config.toml
num_hidden_layers = 14
num_attention_heads = 2
norm = "rmsnorm"
norm_place = "pre"
norm_eps = 1e-05
rope_theta = 1020.0
attn_scale = 0.177
extras = ["local attention windows", "gated attention", "value residuals", "hashed n-gram embeddings", "a smear gate", "an embedding shortcut", "learned residual scales", "skips across layers", "norms scaled by depth", "capped logits"]
init_std_qkv = 0.0641
optimizer = "muon"
max_grad_norm = 1.0
decay_fraction = 0.844
train_tokens = 102600000
Each number is 128 + 32 x the weight over its row's rms, rounded and kept within 0 to 255. Layers, rows and columns count from 0. The size above them is the row's rms in percent of the matrix's.

# layer 7 MLP gate, 128x64, rms 0.22, rows 33-39, columns 0-63
size [117 103  99 105  99  99 111]
[[116 195 124 133  97 136 123 126 100 102 144  79 128 147 192 168 176 167 124 142  49 126 159 127  51 117 114 151 161  87 127 104 114 131 115 153 128 167 144 161 140 152 117 133  73 158 135 148 173  92 130 128  64 139  80 122 114 130  35 132 113 132 119 118]
 [ 80 103  85 102 131  87 154 113  25  82 172  81 117 114  91 123 154 144 131 155 148 171 100 123 151 111 129 151 139 118 123 142 156  94 100 188 117 146 135 184 145 116  61 118  79 127 100 154 165 138  70 158 115 125 137 148 164 132 119  91 177  88 140 138]
 [171 170 161 108  97 191 139 102 138  35 124 182 113  93 140 124 115 126 168 118 138 131 141 113  94 130 128 121  92 104  92  84 185 191 141 115  71 168 151 134 137 173 139 165 107 101 167  61 128 139 118 151  86  83 122 133 155 145 141 133 122 125  82 162]
 [155 144 182 173 133 122 161  74 103 155 148 199 157 134 146 142 194 135  82 124 149 131 113 174 158 154 159  83 122 102 115  88 142 202 151 104 160 121 194 155  93 126 159 134 141 132 122  95 114 128 100 162 142  81 126  89 140 126 154  61  82 104 111 120]
 [141 153  91 212 172 174 113 122  91  99 116 118 134  76 137 105 117  82 100 105 184 132 117 114 144 109 134 109 145 164 199  66 144 111 150 149 116 120 124 129 181 126 117 159 100 191 164 160  78 155 144  87 107 145 115 138  80  70 113 121 154 132 101 165]
 [145 159  86 152  70  42  57 183 105 133 127 119  84 174  98 128 119 148 156 129 128 148 121 174 118 134 105 143 128 112 150 108 115 120 145  96 174 107 109  68  97 136  42 102 109 130 158 115 102  98 156 152 157 159 137 152 152  94 131 198 107 148 117 116]
 [ 80 100 148 120  78 178  79 102 193 144 143 168 158  80 143 100 196  97 175 168 164 125 145 116 145 138  46 142 151 107 161 112 114 103 130 105 122  79 124 100 118 150 143 142 104 143 144 104 106 115 116 122 148 111 163 109  97 174 100  86  72 139  89 171]]
# layer 7 MLP up, 128x64, rms 0.223, rows 33-39, columns 0-63
size [106 101 105 101  98 100 105]
[[ 74  89  94 168 102 157 134 137 108 140 137 154 160 113  86  94  84 123 105 141 166 174 116 134 168 179  95  58 135 135 137  88 116 110 121 190 153 140 120 131 137 128 134 113 160 207 178 176  91 101 108 130  56 154  94 106 133  79 106 131 131  92 161 134]
 [119 133 126 115 120 141 171  97 143 102 168 108 111  56 144 146 182 170 161 157 154  72 152 134 148 124 140 160 110 179 112 102 121 147 138 143 151 129 212 151 133  67 133 103 112  94  70 140 212 122  81 147 117 134 143 128 122 149  97  95 197 164 136 126]
 [ 82 158 170 164 125 131 133 107 108 111  84 132 109 123 123 146 157 186  87 166  94  93 187 110 166 143  97 136  99 112  90 102 110 136  99 165  78  95 124  86 152 156  93 136 110 179  56 163 121 119 182 214  89 136 144 160 139 143  87 116 104 130 137 137]
 [198 122  99 135 181 140 206 119 178 171 102  69 148 122 129 122  92 122 131 107 120 112 131  97 139 119 147 152 135  94 112 122  65 126 126 108  89  98 141 113  82  93 158 112 216 117 161 171 105 113 121 160 133  97 119 185 135 149 164 109  96 172 153  89]
 [165 160 107 172 151 189 118 132 149 127  78  96  79 116 113 110 106 108 129  91 152  82  92 152 124 162 177 161 135 168 169  41 160 149 110 126 105 125 190 164 132  87 169 134 112 167 133 144  89 111 120 159  88 171  82 143  94 142  97 122  94 160  98 143]
 [132 143 137  48 153 144 171 156 138 109 149 131 169 137 156  99 143  99  76 138 172  69 149 139 142 165  90  85 141 122 133 152 115 144 120 195 115 119 140 126 211 115 190 162 151 182 130 125 194 156 160 139 176 113 120 124  95 121  75  97 142 119 152 129]
 [157  77 175 102 148  95 123 184 109 166  97 118 142 106 103 139  83 160 152 101 194 145  61  80 162 139 109 107 150 128 179 102 201 172 134 142 117 149  67 169 101  93  73 128 127 122 121 126 150 179  89 166 149 113 112 119 122 128 154 151 151 156 126 111]]
# layer 7 MLP down (transposed), 128x64, rms 0.141, rows 33-39, columns 0-63
size [105 107 103 105 105 105 110]
[[137  63  72 188 120 154 135 148 140 172 152 122 127  87  72 162 109 142  77  49 143 124 184 149 102 110  75 102  99 106 126 117 168  63 127 112 168 105 142 117 130 127 137  98 143 144  82 136 113 123 195 150 137  83 135 109 132  79 146 152  93 105 127 106]
 [102 113 148 121  97 173 148 190 167 117 132 146 148 152 133 124 134 116 122 167 149 154 142 141 152 143 102  95 116 132  45 115 136 167 150  93 142  17 119 144 155 116 196 124 158 163 129 126 128 102 116 114 161 151  80  90 149 117  55 186 107 158 142 114]
 [138 128 128 137 136  98  73 113 105 120 165  86 141 199 127 136 138 100 111  97 138 156  70 156  74  79  97 141 116  84 142  95 107 104 120 110 118 173 148  95 147  96 185 162  86 164 136  82 153 162 122 138 125  91  78  58 165 111 181 128  71 149 143 115]
 [ 95 138  96 171 110 108 102 117 103 144 134 160 134 134 123 139  90 136 198 114  89 174  99 173 158 121 136  52 165 129 144  91 122 195 159 109 182  98 131 148 165  63 138 128 120 153 118 198 119 118 147 138 156 152 196 154 130 157 109  84  83 129 114 152]
 [150 118  76 153 149 163 113 109 152 100 132 141  43 117 132 170 118 147 117 120 111  89 124 123 130 174 130 131 188 103 164  65  85 109 139  89 123  41 161 166 110 161 136 127 115 177 101 134 112  80 136 137 124 179 105 152 144 208 121 123 120 134 114 177]
 [154 143 189 140 118 120 120 142 105 158 112 112 148 157 102 153 146 124 153  94  79 111 112 179 123 155 197 132  79 120  91 103 139  99 108 117 186 102 163  98  96 148 137  93  95 122 181  73 141 141  61 183 156 122 107 220 147 141 112 175 130 140 120 130]
 [178 153 115  95 140 139 188  87 122 120 137 170 132 165 172 152 146 160  49 106 112 152 134 147 117  74 181  81 175 179 130 124 110 127 142 151 133  87 155 105  69 168  90 154 115 143 107 156 161 141 192 126 112 147 109 153 154 111 150  97 150  90  94 178]]